{"n_layer": 12, "d_model": 256, "n_head": 6, "n_kv_head": 1, "head_dim": 64, "d_mlp": 704, "vocab_size": 4096, "activation": "swiglu", "norm": "rmsnorm", "norm_place": "pre", "norm_eps": 1e-05, "positions": "rope", "rope_base": 10000.0, "rope_fraction": 1.0, "qk_norm": true, "attn_scale": 0.125, "bias": "none", "tie_embeddings": false, "parallel_block": false, "init": "normal", "init_std_qkv": 0.0368, "init_std_o": 0.0, "init_std_up": 0.0368, "init_std_down": 0.0, "optimizer": "soap_variant", "lr": 0.00471, "lr_mult_up": 0.975, "beta1": 0.95, "beta2": 0.95, "lr_head": 0.00861, "grad_clip": 2.0, "warmup_steps": 74, "schedule": "wsd", "decay_fraction": 0.603, "decay_shape": "linear", "final_lr_fraction": 0.0, "batch_tokens": 131072, "seq_len": 256, "doc_mask": true, "z_loss": 1e-05, "train_tokens": 641400000, "steps": 4894, "dataset": "wikipedia_en"}
Each number is 128 + 32 x the weight over the matrix's rms, rounded and kept within 0 to 255. Layers, rows and columns count from 0.

# layer 6 MLP up, 704x256, rms 0.181, rows 522-539, columns 0-127
[[145 206 187 168 100  87  84  41 121 155 134 128 175 109 115 191 155 141 124  61 142 103 104 178 137 150 150 132 126 123 134 138 109  71 116 120 137 141 153 125 104 161 120 139 148 145  65 103 152 127 176 119 132 101 128 128 137 110  95 116  97  98 121  79 148 137 186  79  71 104 111  91 151 171 158 191 150 100 141 148 101 172 165  90 112 126 127 158 122  68 148 119 175 107 146  57 145  82 169 136 146 113 169  75 127 122 105 187 145  90  95 151 144 164 140 144 134  64  55 197 104 110 138 115  75 141 175 145]
 [142 143 116 148 141 117 157 144  91 134 217  82 107 161  83 133 143 118 138 157 102 106  99 188 122  58 115 152 155 154 158 130 151  98 116 110 166 172 146 104 149 123 116  98 122 124 149 118 243 137 124 135 165 104 104 171 131 171 176 135 128 124 212 180 126 109 129 177  96 106 128  87 128  95 105 147 118 175 124  37  97 105 128 130 133 116 107 133 152 171  33 228 255 170  37 128  81 146 130 113 123 111 114 143 164 193 127  56 177  49 135 173 130 131 113 135 103 114  90 159 102 144  87 132 138  80  69 107]
 [104  87  73 208 133  76 110 133 144 154  93  95 181 166 145  88 119 145 109 105 105 112 143 170 118  98 119 174 127 141 115  96 117 103 106  69 152 130 151 148  96 102 175 102 128  72 117 105 127 148 102  91  86 112 128 165 119 103 129 137 126 179 122 133 126 131 152 153 103 125 182 143 104  91 155 129 135 110 109  44 113 129  90 117 160 146 136 106  99 166 176 130 117 126 154  84  98 141 148 149  66 114 135 110  71 101 113 144 132 171 129  75 165 154  91 125  89 128 102 139 107 144 114  91 159 184 135 116]
 [115 178 122 139 151 150 108 139 127 132 156 136 112 150 195 119 145 121 126 150  62 144 128 113  69 149 130 133 131 129  93  96 131 158 123 155 135 123 167 153 130  70 137 150  74 111 154 123 101 166 129 140 118 187 151 143 120 166  96 104 175  99 142 135 134 145 191 135 150 139 149 117 163 163 131 185 136 139  62 161 133 128 151 136  85 111  83  96 170 113  97  89  79 129 114 136 124 137 104 111 143  74 124 157  82 136 108 142 127 130  89 194 187 133 147 107 111 130 133  98 124  45 165 217 152 121  92  59]
 [120  67 106 158 136 120 116 155 167 174 143 136  92 112 133 166 139 180 133 106 113 106 157 162 121  28 130 155 165 152  80  98  98 131  63 151 149 164 151 123 159 103 112 162 158 117 147 139 113 152 154 168 119 158 111 155 102 129  97 108 174 163 116 140 115  98  85  88 111  71 149 139 122 133 137 126 127 158 127  81 117  83 121  83 111 144 130 103 137 147  61  63 115 176 202 125 121 127  86 152 126 156 152 142 150  93 130 131 173 166  96 140 144 156 121 117 151 118 109 149 128 116 132 119 140 139 137 165]
 [146 105  99  93 137  79 143 119 137 150 140 106 200 136 119 127 144 136  67 147 158 133 148 114 130 132 110 105 142 108 151 117  95  89 140 141  66  98 180 132 190 156 146 122 144 109 126 145 172  93 151  92 163 124 129  93  57 159 118 152 104 146 158  83 134 134 155 143 112 144 119 180  96 157  99  92 142 129  95 114 164 167 122 144 186 139 121 156 112 206  98  98 105 126 121 144  99  78 188  93 106 111  80 130 101 137 126 174 122  72 103 171 110 129 164  76 123 145 114 138 179 123 117 128 154  76 170 113]
 [169 146 169 166 172 123 131 109  57 118 151 167 121 121 177 116 160 115 188 158 124  60 121 105  83  81 139 174  99 100 183 148 175 132 139 145 139  75 153 157 124 123 161 103 113  81 140 131 108  87 123 154 184 121 148 121 158  77  98 110 111 161 151 150 153 167  77 179  99 131 100 149 115 102  76 165 130 174 111 136 173 132 106 104 171 196  96  80 136 175 109 148 227 110 148 141 146 176 179 115 125  64 122 138 125  62 157  78 120 120 113  65  97 163  81 138 110 114 149 121 154 136  86 179 129 118 173  74]
 [ 48 155 182 108 140 156  79  60  87  86 174  97 170 110 155 159 174 167 167 150 109 149 138 184 116 163 117 159  89 138 118  50 158 137 100 164 121 156  76 130 111 101 123 150 142 114 100 126 124 149 180 133 142 150  84 147 143 106 142 127 103  80 126 130  41 118 164  61 130 132 111  54 118 140 137  98  41 147 112 166  76 157 148 108 172  87 163 171  96  91 169  85 135  84 148 134 114 121 169 124 150 175  41 150 152  81 192 187  59 131  88 140  56 177 146 134  86 136 191 154  82 146 159 114 158 118 129 130]
 [ 81  79 179 109 126 176 164 101 178 181 117 147 118 104 112 175 164 109 162 209 143 150 178 101 114 146  90  96  76  83 104  71  77 136 153 122 165 131 128 144 148 117 127 142 156 175 155 110 152 101 145  74 129 100 136 150 128 104  91 143 175 132 104 162 149  97 119 135 163 142 131  90 154 154 154 123 114 150 142 142 157 201 107 147 139 173 110 147  95 126 144 132 110 144 100 103  64 122 130  90 114 123 142  33 125 136 113 120 157  84 162 111 135 134 123  65 176 170 139 138  64 130 134 126  50  85 173 124]
 [182 154  97 167 117 147 169 125 123  96 122  35 134 124  51  80 110 141 134 124 105 142 166 164  92 171 193 155 169  85  65 154 130 129 178 167 122 124 153 114 123 128 168  88 166  92  98 127 120 202 138 141 118 134 135 138 111  83  98 152 141 182 190 105 136 159 177 117 132  91 115 120 151 201 113 101 146  52 122 175 144 118 116 153 121 131 162 188  57 111 155 128 123 136 120 128 121  82 150  61 131 150 123  92  82 134 165 115 109 122 133 122  53  70 121  83 131 213 124 117 164 149  76 146 150 133 137  67]
 [117 122 130  98 169 134 165 110 126 160 171 105 124 131 133 102 146 140 122  72 165 156 158  99 114  65 118 147 152 152 143 128 153 149 141 138  66  93 143 147  90 146 109 126  47  71 172 122 134 145 146 172 125  91 133 187 138 105 130 157  90 139 123 109 126 112 151 124 120  84 136 160 124 188 132  73  74 109 149 101 105  86 108  89 131  61  76  80  91 123 145 137  84 146  99  55 174 151 128 138 106 131 155 116  98  93  77 145  97  95 142 146 108  70 113 145 159 197 129 134 131 134  98 121 131 139 147  85]
 [136 157 140  67 144  97 134 112 210 146 149 142  80 171 155 147 132 164 106 103 104 153 171 130  98 104 134 148 129 159 126 127 112 145 150 149 154 130 125 175 102 106 148 199 155  81  67 145 116 217 159 108 132 149 196 149  79 127 148 143 137 155  77 147 105 170 125 141 127 143 139 135 130 176 179  77  84 140 128 122 122 173 103  97 131 103 116 132 104 180  98 109 127 137  76 132 131 171 150 157 168  63 103 184  70 107 119 178 174 171 115 143 156 135 186 121 122 136 135 126 138 129 199 190 111 144 140  98]
 [138 146 150 134 133 104 195 116 112 153 151 124 101 127 138 142 138 167  72  16 145  87 116  96 141 175  98 131 134 103 147 143 113 175  95 197 120 125 151 106 174 101 106 147  79 136 151  82 114 137  90 128 114 104 151 114 125 151 133 107 155 146 120  73 104 203 134 175 107 129 156 124 156 182  96 198  71 154 123 165 118 149 164 165 105 156 147 164 119 121  97 134 122 233 129 160  85  90  86 129 121 100 103  85 162 128 148 176 114 121 187 104 166  88 115 154  86 145 133  93 168 131 104 121 139 120  88 145]
 [155 101  59 162 125 179 113 130  61 165 154 192  66 103 134 174 193 135 102 140 166  98  63 172 108 119 143 105  81 138 115 126 117 150 131 137 123  76 141 105 120 104 147 131 148 170 133 118  73 122  96 149  98 160 152  83 129 169 197 105  75  92 144 149 129  81 152 174 139 102 124 117 109  97 122 206 113 140 140 128  40 151 163  98 118 104 154 149  65 213 145 130 100  94  85 101 158 107 114  90 170 135 165 100 126 121  80 103  67 150 149 121  72 126 122 131 208 104 131 178 128 135  81  95  88 150 103 138]
 [148  82 149 149  82  98 110 119  56 129  73  46 107 104 141 104 155  63 137 172 120  94 124 108 110 122 107  36  67 157  55 149 186 127 121 130 174 129 149 112 104 158  95 156 183 123 128 112 130 104 168  71  60 150  48 115 136 115 167 103 157  90 143 189  86 158  84 156 120 162 130 136 175 137 136 139 173 145 150 158  96 191 172 160 129 124 134 140 138 134 118 145 127 142  70  87 126 110 132  58 168  94 150 103 121 124 120 144 119 107 144 114  50 152  89 140 125 127 147 148 125 212 109 157 184  92 148 148]
 [ 82 150 125  87 152 106 194  99 113  91 118 117 109 100 129  57  38 136 137  70 165  71 174 106 147 156 128 100 145  92 162  73 143 197 157 189 127 117 164 113  84 164 103  49  66 115 125 146  86 152 141 148 150  72 147  88 160 138  91 175 126 136 236 127 116 151  70 126  68  73 110 104  87 121 161 130 195 123 167 149  95 136 224 121 122 120  88 165 140 170 145 105  76  85 121 139 141 118 151 114 170 126  99 114  68 159 137 112 107 138  86 104  67  64 128 181 139 116 162 103 185 161 157 100 118  87 156 178]
 [ 94 138 117 130 133 120 183  84 125 123 119 116 139 115 107 122  66  84  79 189 186 138  88  86 193 162 141 166 111 171 111 167 144  99 178 116 114 185 130 124 164 118  89 162 133 106 166 146 200 140 112  81 111 117 150  40 126 128  50 175  88 103 162 139 160 168 117 104 115  92 132 147 111 131 153 116 133 121 119 108 129 167 130 174  74  82 111 143 122 138 155 133 100  51  74 137  97  84  98 202 114 122  80 113 184  98 156 167 120 132 159 163 183 175 139 102 126 138 128 106 128 136 129 113 181 162  26 147]
 [120 142 194 173 159 104 100  38 129 153 183 166 101 158 169 138 143  91 121 131 182 164 119 118 115 129  51 100 131 125 169 136 159 190 112 108 108 121 124 165 112 130 157 102  86 189  97 204 171 106 142 105  94 105 137 131 124 133 193 118 150 188 136 123  96  59 150 118 129 113  72 141 129 106 153  76 105  61 176 128 110 137 123 177  94 177  90 109 104 141 111 105 149 142 157  62  87 143  84  81 100 166 136 154 164 220 131 134 110 136 102 127 105 129 196  85  82 121 159 138  62 123  83 148 142 115 195 174]]
# layer 6 MLP down (transposed), 704x256, rms 0.179, rows 522-539, columns 0-127
[[220 155 136  96 155 129  75 132  64 150 118 110 141 144 115 153 173  93 112 170 133 136 182 129  88 140 109 132  91 114 177 158 122 103  86 133 198 129 170 122 228 141 176 147 110 155  91 108 101 175 143  98 101  85 131 128 147 205 110 111 131 158  63 156 127 123  91 115 103 182 119 190  70 146 134 151  17 129  93 130 103 147 117 139 118  82 161 121 168  71 146 119 155  91 126 141 150 104 138 158 123 127  81 124 128 160 149 101 102 155 128 113 194 148  96  60  88 126 103  95 109 153 113  78 158 112 107 137]
 [144 156 142 187  72 133 156 100 153 102 159  92 135 162 140 109 156 107  69  99 157 124 125  95 143 114 166 115 149 113 128 123 105 142 109  92 124 116  92 130 135  91 102  51  86 134 127 114  87 150 142  57 211 159  29 155 154 169  96 137 206 172 134  60 127 134 163 126  71 134 162 177 171 172 178 173 170 154  87  71 104 113 115 183 100 146 144 114 185  84 158 142 146 146 138 137 107 108  12 173 145 105  92 180 170 174  80 105  81  88 150 154 121 115 155 135 111 147 141 134 161 188  95 117 220 170 148  98]
 [144 102 115 114 104 105 136 133  96 121 131 148 101 137 115 140 116 117 166 109 170 100 100 128 152 179 140 174 150 105 174 163  86 135  82 122 120 139 111 107  67 133  85 178 113 112 131 137 148 150 155 144 121 113 113 108  82 113 150 101 121  70 153 146  89 147  87 102  99 144 103 159 108 168 126 112 117  79 116 157 122 169 103 103  91 127  91 144 116  96 166 130 152 128 159 142 153 167 159 153 163  63 113 124 152 161 150 139  80  90 130  85  69 100 143 136  69 120 156 150  73 140 119 124  27 119 197 167]
 [161 133 121 144 119 151 135 192 143 108 157 153 167 155  51 101 142 152  87 153  71 138 152 158 122 132 137 166 117  87 140 107 155 138  68 165 185  94  85 197 117  81 103 130 144 109 147 130 151 255 143 119 145 129  62 195  80 102 143 118 132 170  95 113 119 125 123  88 145 165 143  73  89 170 168 180 145  78 113 108 186 115 149 152 110 109  96 188 106 163 194  79  97 118 142 143 104 109 169 132 109 104 126 138 142 167 125 124 130 127 111 141 136 172 110  95  97 127 129 111  75  72 136 185  81 103 123  94]
 [120  93 164  93 114 162 135 158  90 144 120  65 126  69  58 128 137 157 162 123 137  93 124  91 143 171 102 201 108 123 143 116 112 159 105 132 155 171  83 145 164 129 173 168 129 140 124  36 127 151 117 134 149 142  66 132  66  95 159 127 158 143  97  97  96 177  48 134 109 142 133 123 129 116 113 139 158 146 146 139 158 136 160 141 109 128 114 157 133 117 166 136 104  95  92  93 173 122 135  89 149 172 126 101 163 156 116 125 144  96 171 177  59  90  92 135 160 110 155  91 140 200 102 146 131  70 173 114]
 [ 82 130 134 134 137 176 189 122 136 121 188 119  83 129 109 144 192 126 163 133 163  63 134  69 113 140 150 125 108 145 110 183 102 197 145 144 120 134 158 107  88 156 113 117  88 158 142 100  68 134 149 136 153 142 138  97 150 192 217 146 142  95 136 147  79 114  87 140 151  91 168 114 193 113  89 132 161 112 123  85 120 150 155  82 143 134 109 152  85  83 171 139  95  69 126 123  93 143 150 110 117  96 188 102  59 107 105 120 152  89 117 167 149 172 119 133 111  10 106 102 154 127 100 105 108 178 110 156]
 [106 145 153 107 119 149 134 115 128 182 142  32 110 129 104 121 146 178 183 141 131 148  72 137  25 112 136 105 101  98 139 123 142 138 114 123 147 111 148  82 138  65  76 157 143 153  84 147 111 171 108 103 178 150 165 145 162 113 120  67 162  90 109 143 126 111 101 140 124  89 105  90  92  95  68 118 105 146 131 103 105  94 187 138 128 200 134  86 164 163 134 165 141 124 153 115 116 127 136 161 110 106 126 161 106 115 115 164 190 119 142 102 158 137 109 150 160  97 132 119 158 199 135 130 160 138 130 101]
 [187 108 151 124 137 169 117 123 122 117 105 168 128  98  82 122 120 135 117 132  69 106 107  95 134 189  61  83 147 149 144 140 137 165 156 151  97 126 143 133 127 120 101 133 131 139  96 140 131 110 130 142  99 101 133 165 136 132  66 152 123 151  95 154 142 183 122 125 162 128 103 114 158 112 105  84 147  55 160 184  90 149 111  83  83 103  70 105 162 137  98 171 108  92 168 130 121 101 105 123 142 144 194 153  98 134 180 106 102 153  70 111 191 115 164 120 145 120  81 110 192 138 103  93 106 140  98  98]
 [138 133  99 103 178 101 177  97 126 102  80  86 126 108 167 158 106 129 111 150 144 106 143 106 122 109 141 134 164 187  97 128 124 137 162  84  86  89 153  49 114 150 116 100 102 118  95 139 122 170 103 157 105 113 135  81 167 188 178 115 130  87  48  48 131 161  40 146 161  80 149 106 155 141 131 112 160 126 139 153  98 128 103 114 112 122  71 107 138 167 120 110 162  78 120 126 107 106 116 136 213 102 208 188 147 131 160  70 169 167 131  94 145  94 150 114 132 142  58 129 131 107  86  92 118 156 137 167]
 [163 134 128 122 152 147 114 141 120 147 130 163 134 149 149 109 147  67 174 148 117 151 130 134 132 149  78 115  90 154 100 105 103 135 135 159 148 163 122 171 100  81 154  99 117 186 123 100 116 133 103 125  84  98 158 129 142 183 135 114 105 105 144 200 113 175 136 117 120 127 122 124 154 141 125  85 127 113  65 165 152 179 136 198  69 165 115 150 117 120 121 103 171 123 118 146 114 117 119 125 125 130 104 154 151 126 156 138 156 135 131 153 123 118  80 147 143 136 178 129 175 161 153 136 201 148 107 110]
 [183  82 104 215 124 108  95 142  99 130  85 149  78 136 146 142 125 104 122 103 167 105  92  94 117 140 123  86 170  75 177  74 147 162  63 127 129 129 107 120  96 143 123 186 177  84  99 135 105 162 127 164 140 127  77 142 159 144 119 126  94 151 119 136  84  99  80 107 135 155 121 147  94 101 121 159 112 182 121 136 143 107 112 188 149 139 147 123 178 139 177 107 154 171 169 159 145 135  91 100 147 136 141 155 136 131  68 101 143 104 126 130 134 139 184 139 147 136 168  64 135 142 132 124  38  68 103 108]
 [124 104 103 125 120 109 131  98 105 160 171 116 127 159 126 111 122 135 181 114 158 182 126  95  74 110 129 101 134 127 109 129  54 121 140 132 118  89 120 173 108 166 148 140 117 133  88  85 168 140 144 151 127 181 196 114  78 171 176 129 122 197 113  90 156 133 134 122  99 162 157  77 176 142 145 119 136 109  67 126  55 140 130  93 122 109 143  93 151 185 143 136 189 188 153 169 110 145 106 122  95  79 119 117 139 146  84 115  77 106 151 109 165 106 144 138 138 117 135 142 176 189 145 118 213 120  98 124]
 [149 122 117  89 179 124 130 140 166 108 135 106 129 176 107 108 167  87 200  66 127 123 135 171 158 101 101 194  93 176 151  36 136 156 108 108 112 181 155 165 123 121 153 121 112 123 132 115 100 130  99 139 124  88 102 112 124  81 134 137 118 148 101 116 193 122 143 119 157  86 142  84 127 165  82 148 113 165 123 104  95 127 108 205  73 141  67 128 112 117 123 160 138 111 102 130 185 118  72 132 146 161 128 169 138 156 124 132  82 145 159 199 159 175 159 105  79 176 143  90  78  76 101  94  69 140 161 130]
 [147 132 133 158 124 115 147 159 150 133 145 176  99  83 144 164 173 154  85  85 163  67 105 106 181 165 111 202 147 107 105 166 108 153 141 178 101  89 157 130  71  80 129 116  95 114  88 126 190 128 177 108 181  92 121 110 126 175 187  77 177  98 163 112 107 105 129 132  85 103 101 116 105  96 159 145 140 124 147 134  99 187 133 143 142 146  93  82 148 165 123  96 106  82 111 123 181  93 171 114 122 115 160 159 156 140  63 147 169 126 142 121 128 102 167 185 140  99 131 121 169 156 133 112 201 143 197 104]
 [144  48 110 122  67 141 142 168 115 116 157 112 135 138  92 128 135 154 167 153 155  90 179 120 171 100  28 193 114 186 106  89 205  60 150 129 156 108 151 129 109 183 107 117  87  85 133  68 106 146  98 199 156 112 182 132 113 105 107 107 139 120 109 133 132 120 138 122 150  95 127 152 144 151 125 165  84 161  75 138 105 160 130 129 132 134  81 122 147  89 115 134 135  82 162  67 150 131 129 140 126 140 134  81 148 165 118 147  86 130 103 215 123 133 114 145 110 200 192 114 135 180 130 127 201 105 129 108]
 [135 120  95 169 174  98 121  77  63 130  99  81 127  81 158 129  67 111  93 103 110 135 138 135 136 175 109 167 205 142 170 114  92 115 107 124 115 153 118 146 113 183 125 128 151  99 160 138 188 167 111 156 129 121 139 141 129 155  70 111 156  88 174 112 143 100 136 172 103 206 140 153 110 175 165 110 230  62 105 107  92 104 153 142  76 122  83 103 145 144  75  99  98 199 159 124 193 151 183  64 115 155 102  70  98 100  99 125  52 127 119 117 119  99 143  90 150 144 162 137 172 120 148 119  77 157 114 171]
 [128 171 140 144 147  44  86 133 117  20 136 124 129 151  93  62 123 170 124 213 163 107 134 144 105 133 180 144 162 121 139 101  72  95 114 114  65 116 143 159 138 137 128 203 126 176  83 184 119 136 101 136 113 133  75  97 102  99 125 170 153 117  96 110 102 128 175 186  79 111 145 116 157 153  99 103  86  67 126 120  71 186 108 102  97 130 149 110 151 140 176 148 140 150 139 133 146 198 156 104 110 118  92 143 169 121 142 156 134 162 136 124 111 106  95 113 181 131 129 137  88 171  71 138 100 122 104 145]
 [131 145 159 155 131 123 123 152 126 171 145 219 129 116  93 221 129  87 114 191 178 171  72  94  89 169 100 117 153  93  65 137  95  82 164 159 155 107 146 161 139 101 149 216 156 127 161 134  88 128 103 161  87 158 163 142 105 143 148 140 126 170 173 196 176  94  99 154 108 131 119 131  92 110  41 126  67 147 158 126 135 169 109 146 102 118  96  92 127 151 129 102 137 156 165 145 115 146 141 144  99  64 181  98 152 125 148 152 108 141 119 142 123 132 136 169 191 142 134 147 168 151  97  95 144 120 154 176]]
# layer 6 MLP gate, 704x256, rms 0.165, rows 523-540, columns 0-127
[[163  80 140  98 154 117 157 109 151 185 121 158 138  94 166  88 123  95 107 174 188 140 140  96 130 125  91 124 123 134 147 120 130 137  92 188 117  95 101 127  93 170 100 164 156 121 159 119 187 101 184  96 168 127 110 130 169 180 170  97 117 145 121 125 125  99 114 156 112  90 111 125 114 132 132  72  81  95 104 125 154 125 159 150 140  92 193  89 100 173 145 162 116  87 165 204 179 176 125 115 144 116 134 108 101 176 177  99  50 231 147 113 143 119 136 136  58 119 143 121  46 138 110 125  50 115 170  88]
 [134 123 102 149 152  47 117 169 166 188 139  56 150  75 124 164  54 166  75  88  61 164 132 186 108  95 154 182 105 112 124  71 170  91 176  60 151 130 131 123 166 111 114 105 124 145 153 130 108 104  86 140 109 131  98 160 140 127 126 135 102 217 125 147 118 146 140 152 125 154 152  92 131 131 157 109 106 150 104 166  48 114  85 144 131 141 105 135 135 156 132 129  87 150 133 120 102  26 141 127 127 127 144 157  64  67 118 116 121 121 103  98 118 140 110 155  94 151 103 109  98 118 121 141 146 114 135  58]
 [159 134  71 132 163  89 110  85 179 189  62 161 157  97 112 122  84 117 175 156 172  95 144  87 150 111 123  71 116 170 109 162 151 136 178  65 161 160 114  83 151 164 167 111 139 142 158 137  96 102 130  78  81 113 122 125 116 149  90 151 139 176 160 180 107 121 138 193 134 216 128  74 107 115 121 152 103 146 148 134 140 108 101  89 119 144 138 172 101 122 128 121 191 181 122 121 115 148 150 122 164 200  89 155  96  41 151 124 128 126 114 100 105 142  95 170 163  45 158 166 159 117 165 107 133 167 104 188]
 [ 99  95 154 142 151 100 130  70 155 129  89 139 140 171 114 163 123 142 134 156  51  90 103 141  99  74 112 133 107 169 147 143  99  92 116 102 141  71 156 167 154 149 120 182  96 106 129 112 120 143  70  84 150 103 166 137 155  93 124 150 124  69 124  61 126 108 157 132 138 111 146 122 131 120 141 141 137 101 183 114 115 173 108 112 142 114 163 127 115 107 127 127 174 103 140 159 142  92 170 126 109 126 124 129  86  71 121 136 156 118 137 187 120 126  42 103 163  97 129 116 132 157 112 185 108 156 100  98]
 [103 107 116 169 128 104 108 120 139  95  77  89 167 112  67 104 148 114 133 154 148 134 135 143 121 122 138 211 115 126  49 138 114 107 162  91  80 104 200 155 110 109 101 128 129 102 122 128  81 108  89 202 165 115 106 109  33 127 154 132 178  99  91 121 139 134 101 161 145 125 123 123 139 139 100 126 154 117 153  96 183 136 114 130 127 124 157 147 101 153  84 145  92 115 117 147  77  83 108 108  80 138 102 144 119 137  86 102 139  99 118 149 154 120 138  88 115  51 149 174 102 174 128  36 126 134 175 173]
 [170 124 152 134 168 111 152 116  84 105 166 133 177 111 136 106 120 149 193 142 109  90 114  74 120  69 125 197  90 102 147 138 125 115 168 140  97 103 170  92 111 107 119 109 129 132 185 117 123 124 132 117 152  74 136 139 179 170 121 123 127 160 183 100 134 159 100 116  91 155 122 159 117 170 139 153 148 178 128 112 162 117 112 156 117 175 137 108 128 128 138 107 133 154 198 168 112 167 200  35 192 103  97 138 116  87 130  73 108 145 108 103 140 170 117 125 127 185 172 151 103 131 107 133 128 141  77  64]
 [ 66  63  86 119 218 129 162 111 169  82  92  99 123 110 143  88 118 108 107 142  82  76 154 163 197  77 101 101 128 160 110  85 162 134 119 110 133 146 160 101  95 138  76  91  98 127 154  94 147 115 101 163 115 149  45 113 143 184 112 146 111 126  89 160  92 181 115 128 149 170 158  58 191 202 136 202 119 120  85 168 154 145 130  98 146 133 147 118  73 132  96 131  93 131 176 148 165 183 148 112 130 105  79 125 151 124 128 109  64 214 175 165 126 123 184 152 102  85 113 114 146 113 157 143  83 133 193 129]
 [100  96 181 112 135  94 127 129 150 102 130 142 142  80 140 143  39 113 121 130 117 120 136 119 112 152 144 124 168 129 126  66 135 170 117 108 117 108 152  91  97  40 113 106 123 170  66 136  97 187  70 115 115 121 160 103 164 196 135 107 143 113 120 133 138 165 144 123 212 129  96 124 116 109 139 118 155 144  74 156  42 148 146 136 156 122 131  98 204 167 165 145 161 101 129 191  44 113  69  99 145 154 184 151 190 143 123 131 119 129 110 102 155 128  88 139 142 171 181 101 122  83 107 112 119 136 148 172]
 [139  94 130 108 134  83 145 109 144 123 119 121 125  85  98  99 131 172 125 140  94 122 106 135 114 154  97 152 120 120 108  80 154 186 156 169  80 111 128 147  94 110 131 138 103 125 168 109 123 105 141 161 135  97 145 120 162 123  97 101 105  95 131 124 117 121 145 114 118 133  91 124 125 158 175 106 140 145  77 166 130  82 158 170 171 143 137 182  96  89 123   0  93 147 132 120 144 159 105 164 144 154 100 108  97 132 176 106 163 151 193 130  84  79 166 111 109  69 176 103 166 163 135 117 161 124 108 159]
 [114 117 103 114 133 131 161 104 160 156 170 152 163 130 107  78 148 111 158 146 141 104  57 114  86 125  67 171  90 142  79  79 110  87 135 118 177 165 188 129 126 168 135 123 170 133 156  98 161  98 112 112 105 183 139 107  62 175 116 124 127  52 144 129 128 140 167 111  61 188 160  62 129 117 140 123 118  91 151 172  84 145 103 113 156 159 147 142 113 148 163 193 171  88 129  99 115 121 119  99 164 157  95 116 104 157  68 122  81  99 188 136 161 133 114 141  92  83 156 124 102 102 135 127 125 160 117 132]
 [133 124 159  88 137  92 108 140 129  74 194 116 152 134 142 141 117  93  98 153  96  74 103 179  95 136 139 182 141 151 122 127  99 167 158 131 147 137  88 136 190 120 131 173 124 127 153 114 124 139 132 102 134 165 170 110  81 196 158 118  57 159 139  56 151 126 137 139 159 130 130 136 126 144 143  88 145  71 141 143 112 135 108 117 163 142 175 131 214 111 119 133 126 101  90 121 135 139  66 152 127 118 166 159 131 176 146 117 103 101 103 168  79 168 121 105 119 156 130  91 153 160 181 107 158 145 125 133]
 [124  98 180 132  98 150 170  70  91 126 152 140 163  50 172 151 133 173  84 168 202 106  84 115 101 134  91 129  91 100 100 224 174 102 141 108 126 133  93 131 197 172  98 163 119 172 135 105 143 121 126 168 170 116 111 158  85 153 157 123 139 159 182 124 147 100  96 117 105 135 138 163 135 117 117 102  93 107  99 155 164 137  75 101 161 138 166 170  96 118 129 145 111 126 154 146  62 107 171 118 166 144 116 141 120 155 107  94 134 141 148 100 136 118  88 120 102 148 111 104 132 118 180 169 106 102 102 173]
 [ 85 138  93 117 110 162 121 152 122 132 123 112 107  93  99 132 106 134 138 147 133  79 162 123 189 118  58 187 141 107 112 133  90 101 140 120 107 134 178 159 136 181 103 132  51 177 184 143  73 148 122 120 104  99 111 173  92 131  97 178 129 169 184 138 136 156  82  84  88 100  94  68 101  86 139 151 152  81 203 133 114 100  71 111 107 140 144 142 131 178 112  73 172  86 167  88 148 131 127  92 132  93 124 190 138  91 115 126 119 108  96 147  94 134 134  80 137  82 116  81 125  72 114 159 122 104 149 204]
 [118 147 154  69 158 152 118  89  98  69 122 185 147 116 159  96 130 111 134 152  45  87 124 103 114 183 112 116 120 123 130 122  94 142 103  92  91 142  85 149  66 146 122  70 136  96 206  58  99  90  59 147 178 125 202 101 128 160 134  70 134 159 105  88 126 166 173 149 128 114 128 128 123 160 112 152 120  75 139 195 100 191 125 179 121 114 136 163 143 113 157 116  84 137 118 136 126 167 152  84 155 144 106 114 167 160  97 118  80 123 132 103 111 109 138 151 177 126 144 118 101  79 171 166 157  98 124  72]
 [133 147 170 132 120 148 158 132 118 116 119 143 191 121 158 121 145 139  86 118  69 174 157 132 117 125  73 123  90  87 177 131  96 117 161 139 213 115 134 144 107 138 134 154 153  99 125 171 145 115 132 138 128 156 115 103 102 154  61  55 120 131 109 107 118 111 175  98 167 188 163 110 148 145 115 122 102 107 116 114 109 134 101 143  98 108 157 167 137 107 128 111 109 157 105  87  95 151 116  97 133 142  99  80 119  97 137 108 171 171 145 146 159  75  88 199  68 139 204 131  81 112 142  70  45 101 105 149]
 [205  77 174 118 123  87 138 124  89 113 107 106 157 118  95 165 144 110 122 170 117 136 118 170 171 130 143 118 161  83 125 116  90 140 177 155 140 136 100 157 124  95 111 118 165 143 132  80 171  65 135  72 125 154  97 164 132 112 103  97  87 112 117  63 127 136 150 118 172 148 129 109 218 138 137 137  83 160  91 133 149 127 158 101 140 150 152 118 104 155 136 117 115  65  95 172  97 104 155 140 123 121  95 127 106 147  85 112  80 101 114 134 179 112 147 148 118 122 151 171 155 113 112 129 129  92 204 130]
 [152 201 178 160 230 121 168  95 129 118 138 115  90  88 104  49 137 112 150 128 167  76 107  32 155  87 102  92 134 178 120 149  82 164 128 102 120 116 110 173 172 149 220 140 123 154 116 119 118 134  97  93 118 119  97 194 172 129 171 138 136 177 192 164 112 173 107 123 151  80 143 130  74 175 100 108 157  78 167 137 102 153 120 175 103  66  99 163 131 142 134 122 116 116 135  88 157  92 148 124 112  97  87 186  48 151 138 125  68  85  78 112 148 177 145 104  57 109 119 146 137 169 130 110 124 140 150  91]
 [133 150 150 164 120 159 147 104 120 115 112 125 152  77 116 154 176 205 134 136 124  91  80  98 118 154 148 173  97 162 178  95 150 148 167 168  73 151 143 130 124 167  94 149  70 143 172 133 126  87 174 127 127  82 113 104  92 110 167 162  96 139 109 197  96  72  91  50 102 149 129 144 194 115 138 145 134 131  79 214  96 109 134 101 158 115 137 123 149 152 138 156 107 160 141 126 149 178 151 149 128 167 146 136 100 117 169  79 100 121  95 114 105 114 154 109  52 109  87 147 153 167 163 133 119 157 100  72]]